Weights of a small GPT-style language model, trained from scratch on English Wikipedia.
Size: 13 layers, width 256, 2 heads of 128, MLP 1024 ReLU, vocabulary 8192, 12.4M parameters.
Each number is 500 + 25 x the weight over its row's rms, rounded and kept within 0 to 999. Layers, rows and columns count from 0. Numbers have three digits each. The size before them is the row's rms in percent of the matrix's.

# down: layer 3 MLP down (transposed), 1024x256, rms 0.217, rows 796-842, columns 128-191
# up: layer 3 MLP up, 1024x256, rms 0.179, rows 797-842, columns 128-191
down796 111:526480494434484542473498488532464478483457502519501501491493468490527520520492536458523516484502554514502494504505473554526525547552481471508501480497495536512460483502503496479492541512481492
up797 103:469464529552526474503534555544523548487465518479472494497483529451437484526520509507470483471510504493525520509520521478492516503489516473483500477496459506490449511487505500458464462474507539
down797 103:483544482521482496495486474498505508509532506501491476467471461517520544501559497482501515485521459512497485442498496487489509462517552568538543468509497462487526555460510485552494501543511459
up798 091:527485543523535500500479526501498524506487498467516517497458483503507511479492519490481481461489544494511457470487483502478523448506481510501515516525494494520528496521476477464514479472530502
down798 094:531495543537472499492432482470498513489516490511493535506459498534488494488482510478492495521520474526546480490512502550510529494551492480468509484530498506512477533505476531549484516470490503
up799 110:539488523505500512511496520540534505488482456511526486559531491552513468523488517494517509514527501543525483495496491501471509502484510449491495519513513533489518503492492490530519495523501489
down799 104:512488472481483511488488505506514508507477506528510493530498477537460495458525509518511482484506494472481497487483474510524528509494465493525526503453467464522529489517525553492499521514491501
up800 091:514476516502493495541480519515468474455534476442542493467465531487471549524502466517476453535483504494489486510510485444511528482526507501478515545479497454499521507496481481525499456496493505
down800 091:498488498477497492521517511485477533546501472491487483531521505474504477528492544482494489501505501489488484518466515519454491482464498484491464497485482536438476493512530500498493483496504496
up801 093:493519496467533432455473481519461529481467450541476490493497501515480498526509493505487509515474517532475507515512504466533497493494520488473473514508517506495472500513493540555462528486517513
down801 099:452500530503472541494492495496530536478507502519484510509470519469522505479457491472494476534499486503483487441467542521521544452475494502496482504486428481541510496527507431472495539465506496
up802 117:516471508482486508497499513531502505505462491489522515451485462531487511537520519529533530514479454534527509470516499507522485512496518488503493481494486506539501500513513513489525503527425539
down802 116:502520481512500502494485480453551475514545522534509486487529483486501452472524458479465502448487461487519489486482462508508464521477485511501507483444517517499489511505481496503504533504529479
up803 098:543480527499508463530489538432488531494518500503530507543522525500444536473471509534461489476498516462480485495488526492536498482447500481526419477507453504471445501483513531500499517534493527
down803 100:492525500534519483501514516501467492489502488536517535533513512469502479481508519495503466490491510443492521495483500490519490469531494541500511494506505469474485456448489485472495569492528479
up804 104:498516491526476498482505536500520482553486537528478476478518502514473515537529512485522483513528501504529513477505544500485513480473443522506506475498501498495524514527513497507495471501517496
down804 101:479497462506543535481473449517496512571490488494500510494494510511547494480524505467497525477524506462456514490485474501514503550486492506456518490510508517486525506473560483522437454472454506
up805 088:496502469487543453473477508485493500480517499506484520508463493516511510529494492473504489522491474457478493506537477530517539520494499528504433503451479514510468462528462514505481528502489507
down805 090:492458486475465483500485492462474471485514479491447465515534502508499510493488516515512486475491530538539499503440467508468507508474516508458472530507494492495512522519549499462531561485504513
up806 102:497499505500501485488452559519521496472507473509501490506485500523517500536517512517471497518515540471540503520493556463513499491516511551517490536492513473563515511503500517512471550508491486
down806 101:449522479522492495514499545448530505490477449503437492546538474480551509469532478465472520483511476526455468513476478519516517532514497483509513488473518511505517493483533531507497482537478539
up807 104:456524503548462437539510484487443484518483472474510493523480520487491484516501521478488522484509469454497474538505491476476496491512486488540481521543519526499503498523490489528533521505525513
down807 089:464468520473483509468490501477504479489482484515460523483526484549505485494512503495491549507476527537497509533475540476496541481514479504472508530495546497496491539509515502480462420507494509
up808 112:506478485506479484523486501502558533475496496512532465472536492521543500502531489517533523471503520495500465468510529466523478481430481489521495505502505473511494522500549463481492497490533518
down808 101:511497528523505484528537550526527483515495509468490479528503481510524465513498514475476476525487507508499521520496461500496489479534525498442509538488480487475487538485485488461504516454518521
up809 101:523492490497504497464525504513469457497468469487525493509479464476502540465510526492517589477523485521500492483488491436532550514524508473504497500529502519507477487457518464482470532529538497
down809 082:498491509503503493500482496475532557509525509510479497536513501493474479529516501534493487538486486509526547553482496502491487453510519500488510467508510495483468476543494577516482470475461514
up810 104:504533529520481494506479509495499498492506476459465512478474469462513459489513485485513491537482547571476486481566469536520510491502526499537467497500462495494510521518483472529534505511501512
down810 094:491518494539508525492538517504503499530525530532527527483517525526500512476539502494505446518439492517517481452479538467496493471489506502522504464484472467517500534488509514449510523510505472
up811 079:496490502520549492511559515456490551534506474509505475496530483498474481474504463492525530499544480522517482483492469482542524477548499513524543494521484507545471469510468509527499515500514500
down811 095:487462542486536509547505492492520517538501499541522514530514492507521510515492538494512534509497495509499544460493527485484526541481465532480491492524451505482488496532490450558502543477471500
up812 095:486512491475503479481497509472486524466518494482520524492466487464523485513472491530503474478520534488497534487535508510473500520492486472461430473475540514535501501465505498469533491457505462
down812 094:490533502481515482487498546442502462507516500489490497507481496493453485502508508490560498465495477503473495464533542509469543492518493508506546501520509521490483541508505509483507537499470504
up813 111:497538470470493497492464476463508505491507505524534543520488497495479502490509494548499506479561518461531521512491485483471537508506519483516498499470495491503498522513500499468537495501477505
down813 089:505493471516486491472528475489526486516463487511520485505475522519507528556517502483534519468490562509535460460481489492475503529510530496497551485479519455500422525527506479509495488515503498
up814 119:507456450481503521497493505472464427503482517489531476479480488537511456512511541488502521522498528466465483540468487481495521527490463510510489499540514515526545550474501481511535477504542485
down814 092:511559509498519500481518513541504540483469488509509479488468509478533491522478467516494459448495505534503502483536538472533483526508521491517554505481489500533454494511500447504526507553511512
up815 108:496519526501503541447531531491544476507487516546458518511471504488539494508497476492440495500476507483459514460448522483496512464511528490519527504524486500457485509516531455485563489509491535
down815 100:466502483532465511519454532486463500533502506472476510509509478525518467482420504498519501532526490511561500503533444482504477515528538546500484500524522510517474533487503500513519534450525490
up816 100:521528452502455487473527511500474563523526494522538503500506551500509485500506527477503519516481448513500534533534533514493502529492539542539494504537471487466487483474490488545489514509526468
down816 082:456468531537558463511502493495516492492458480487512514487488486519487526512496502503539509503519501491452472479497485489553511506490466491489488486511505505514528512498532506480496470534482531
up817 104:503543509507491461506515506464510509537543469463551475517498514500419522521494456477510483489513522464501464538493520473510503502535525495518504470510473473557507491539477513529466502521458471
down817 098:517487495488527547507474469476487523504476519502463492520505504490522507493517522535470484490509510519513483550528490515519522509530480467472450522515500520490484519488478456504500510473507494
up818 091:493522458496474504482505467471522533495533492506470495478502465494488473458524530544503468566517529507481508514527524529480491484508525478512543483511510517507499471491535528507506510458512560
down818 095:498468466517513471524500494456491447474527522483490480511523551547505504493524505521466476487505529558537515523518496467522498475500519491563507538478538493477442515512470528535485508484532531
up819 106:498493507519484502483535498523547496528519478513486469502508502482515494533529497506508524502448489486490519521501508503525459497466458496476530517482553439498486508494520509476479539502473529
down819 090:498522471498505488531526506444426508469494509511474528477492542505526501472491527468508503493538499526507480480529456519501506508495514529525489494514500537488527513504465552502528468523516488
up820 100:477473495480479533522475483479495525537485489522443480476496533480493476512458526502494500472517512468519487492488539485488511509514487512559514541477475472524477516500523507478544517487523503
down820 092:514527461502526475494502499486536498482470477513518493488500485502462523486515476486476534521482493522444465522517507471496515520500500451489548447514523550480523479510466514475478509492510472
up821 092:489537509509468504550502514492488530509494533552494489511441502556456523503451567483486491483466476495519493483504560494494466493461487460522541488518531536465562491493530496516482480489503499
down821 102:523514457531496530517481496510464478528527484461479481507482520554501502472496508449493503526468478471531452540468520501490525501492512500540514509526492507509484502531515503470510502474547494
up822 094:495496462500545489527491472485513512489449483471480490483542513467556518434469493533503509489524524482484503566465458480460533500510528499473544510560513508481522511498459509536492521479481483
down822 085:449520457524484528501515467488441508564540487495498494516486524492465468506520475511515536524489468512469502558488494483518471494554533533465495512499498453492498508478532504511535505499507477
up823 103:501472535519540505499496511552522479509483540499530506509526470536530522510471493506506463538528536470527488546492504506526517538509517505495482515490488515517485494523459520514488497484562522
down823 096:480530468497506504527512485495490540487477527529483481528501518482493491479539514490487521523567510500478472476492464529498475544514507517478511466499488485447508533502497542500487507532469509
up824 097:495471501481518513548536504530482510527524509482516511488507545466482543491493556499524499502477536470490467484495532492503471455494521515518504492493465525515498467490499510520437484498473505
down824 102:498540531483509535488512554446513475440519478497474496506470507496499498484492493483502493484470467508471476491529494497475550509444487451480492551501518541540483473498523507452524486503522521
up825 102:454483502484492539521482503505513513512503492466475492505481534472519525483480542502511510521466472485479485456499497502488503473528531508499494510525501508472521499494480487482459478442507491
down825 104:504473505510506471477478525556527512516472506509475458467459489491501490553469502459491532530468496510481531508492497511491497453482478500502483520528496487491476491490513525457518491517490503
up826 095:470528492530498463488542482496474496504503462480446487513502457477511580488516510485503465513452465532507527498511511524522533509504501504529550479498470492480504522492472488519553513493498514
down826 114:502509470521495473490498521544480516507475500517475500461511530504508483492474490512498485507484507528539493543514467547500451514501498533537518525548456480490532439515545500463526507469518548
up827 095:490483517506503500469518486485510520479490513527500490529526510533506516507516476507520491491541505488538506509522533505477480447512536485500521493509470529498488499532477481519483522479531489
down827 096:521504483513534482525502498525522483528488458515468513506534535529528557477499457473520540490513471530478497495449489496472471495468518500500520545495548506508511537416500516486473514492534490
up828 095:538508510509484513510459454504492467527541538503518478542489487480518534498475485568548489545537507528513522501538526513515481498444499500478518487526492504489516493488521516490510512481464506
down828 100:462506501536491503524488494485487494497437503546524487463551474509576530501503507470498518513519507485502499516483453506488496509477476519487561511524547492449484552470495549468481516541492453
up829 109:511494522543473509526490508463502457498510490489522492466476478530456481495516530532540495506468513552514517518465512534479528538464454488550516495537491487536490509519494522519544499492486526
down829 101:474477492436404471467514530505487499522502512468530462488494515497528528542483496525517497508523506587517511512467488490488455516496443472538492505496458477488501492519476464519534529551513466
up830 109:519496495480463537443485503477483517509517509482529494508478484462495516472506514510466510496478506517513489444545450499488504511539499508504490466514498556498533485566479491489526497534558511
down830 082:480453503497538515491518519468492506531521524483517481497509477471474481533508485496495534516505498510519483444510487499479514547508488503485501496486505513507496517448462531498491520529548536
up831 097:486523487456519506496530494463509504474497519464532461489477489519506507480484446514535498514506490490508498486462474511478530510453470485524497500545518496492519490500481507523507511498496448
down831 098:501452471531530511510468473522504517508509465519502519496516526489471514464456517497550527491493469510471531527508501520508471493544517492510484467485467484525478518476515511492520474509541482
up832 088:488491483488492533469478537504547519463477546470523486478501517473502462543552485476485507492456481496491518541551506525529486526508496505503503511487516490498451522552463491487529508487466517
down832 093:512543503502474448475454520452528495497521456497525525514502460503469508479529496467516464457503450493557513481487507528516533491504512516528523488469525498510502500467570534493485528530508499
up833 099:519530501479544505472500493488499526476528506512497486426471502533521489507553481473523519526512491513493507476526484487503524494479515482497476528500522507490557512487468502453501429551473504
down833 113:491536524503502478519463486503507507454479495506537489467525501496478541518531524481563484518534425454491511447503524536493521457531539521469488520495479507502479501520507502529505513538464483
up834 106:483498521546484515499513526507509503521499479509455494449488504506498500500499535561504467516510494499505509504495536448513519484448498525524530512494467486472482489516530520496535506526498471
down834 099:501513508516561495527482494531523486498483469530553540558492520466522469483510496446439494531507502532544519490532521511490518515486500512503501535508503545495542507497559517484494483528524535
up835 122:477516521484469498498496450480517465493454526486499483509492490457535492506486498546542515473535487511529489520522472492506461511479500522490532521486504494526487466467480465474502549553485487
down835 085:503501507483488485502488485492492509516511517485534528564528533501548485504480483483462465510490533473515492507555507556551515469529468522469493506512478485542467534538515494509547479497512475
up836 102:539527482464524526548540513489526487496450494477529457472477471501447477506490499585526465511506506475484511530511464507575533555502533507501497506464488539513509460459543508483487484505474496
down836 096:490476506490489512523498534496504494490474542498428486471485519531530505515492521491456507531488509538522483497501511458492536460488486496494476532509459512514516467475480457503490522472527491
up837 106:445514498506495481496504506488515504496486501500491490499523500489520481480480527533505499487581450484468495445483471490459528502538484470484521518506502522504445486484514472531516505531503505
down837 110:497492456528475505480502493518530493503514501507504504495482470531470408512496489485475540493487490520495519545525490487509431490516462495459485461507483428515522501508516492518505475555450512
up838 110:499521506518541511505497506558496491468533470553480519480512546522468563510479478502497503485464532465483504514543488519492492501489508474477459494476435517509502483501498500502527513488505498
down838 116:482486498470480464514475478516502488477522527474498510477539467535482481539454525494537475494495522541547481474463501512510522454494508513483480530498484509530527478490508470505464469462485487
up839 104:500493483543502501518562535484516510486495444536477485456442529507526474504479529525479472529548479482506522526526454440539531493515530509506496507490485491511467516453524474521511525519492482
down839 105:453490546510462568526543451452511488485559494473474480485487482526510458471503496498479460505503521459530497520524509525512491490532488511503486488498507515547518479550490498438474525529550499
up840 102:466526501467497498533531570476534549506470491481448526477534478503494515505493496447477465513486506478454469462505470469474483478514496504499486529524488497534483507477498460512512504501460466
down840 096:501495509486481544524494488524503474452543489503463477495509514501517526485462489513488464494506520499518458464504474492487503528517514493514462479504501527509523507529500496484473534561495511
up841 114:552477534523501472529456507499506489528505514470492473554522513514476458492476504482450502518487526521498526513484537480494535531437502451521497501585515462522509501540525568496507558484503475
down841 114:496482521516527493535520476499509486495512520531530485478449483491486503481504511501517496544509453481482513513489515537449491473477489408495484456480521535494490478549515516462462511499478511
up842 136:489494532549505496547521523548530501521519531537493485500506488533495474511477511519470523526501497494481548479496561529487513476482533500493499513470506499553511488531458499514546511507501526
down842 119:513516479509515539516497470491516501519482470519518473493496500553446508477477542514497537466510510528459526475501459475483489499539484505463453509484508488493511566510486490547479507528518546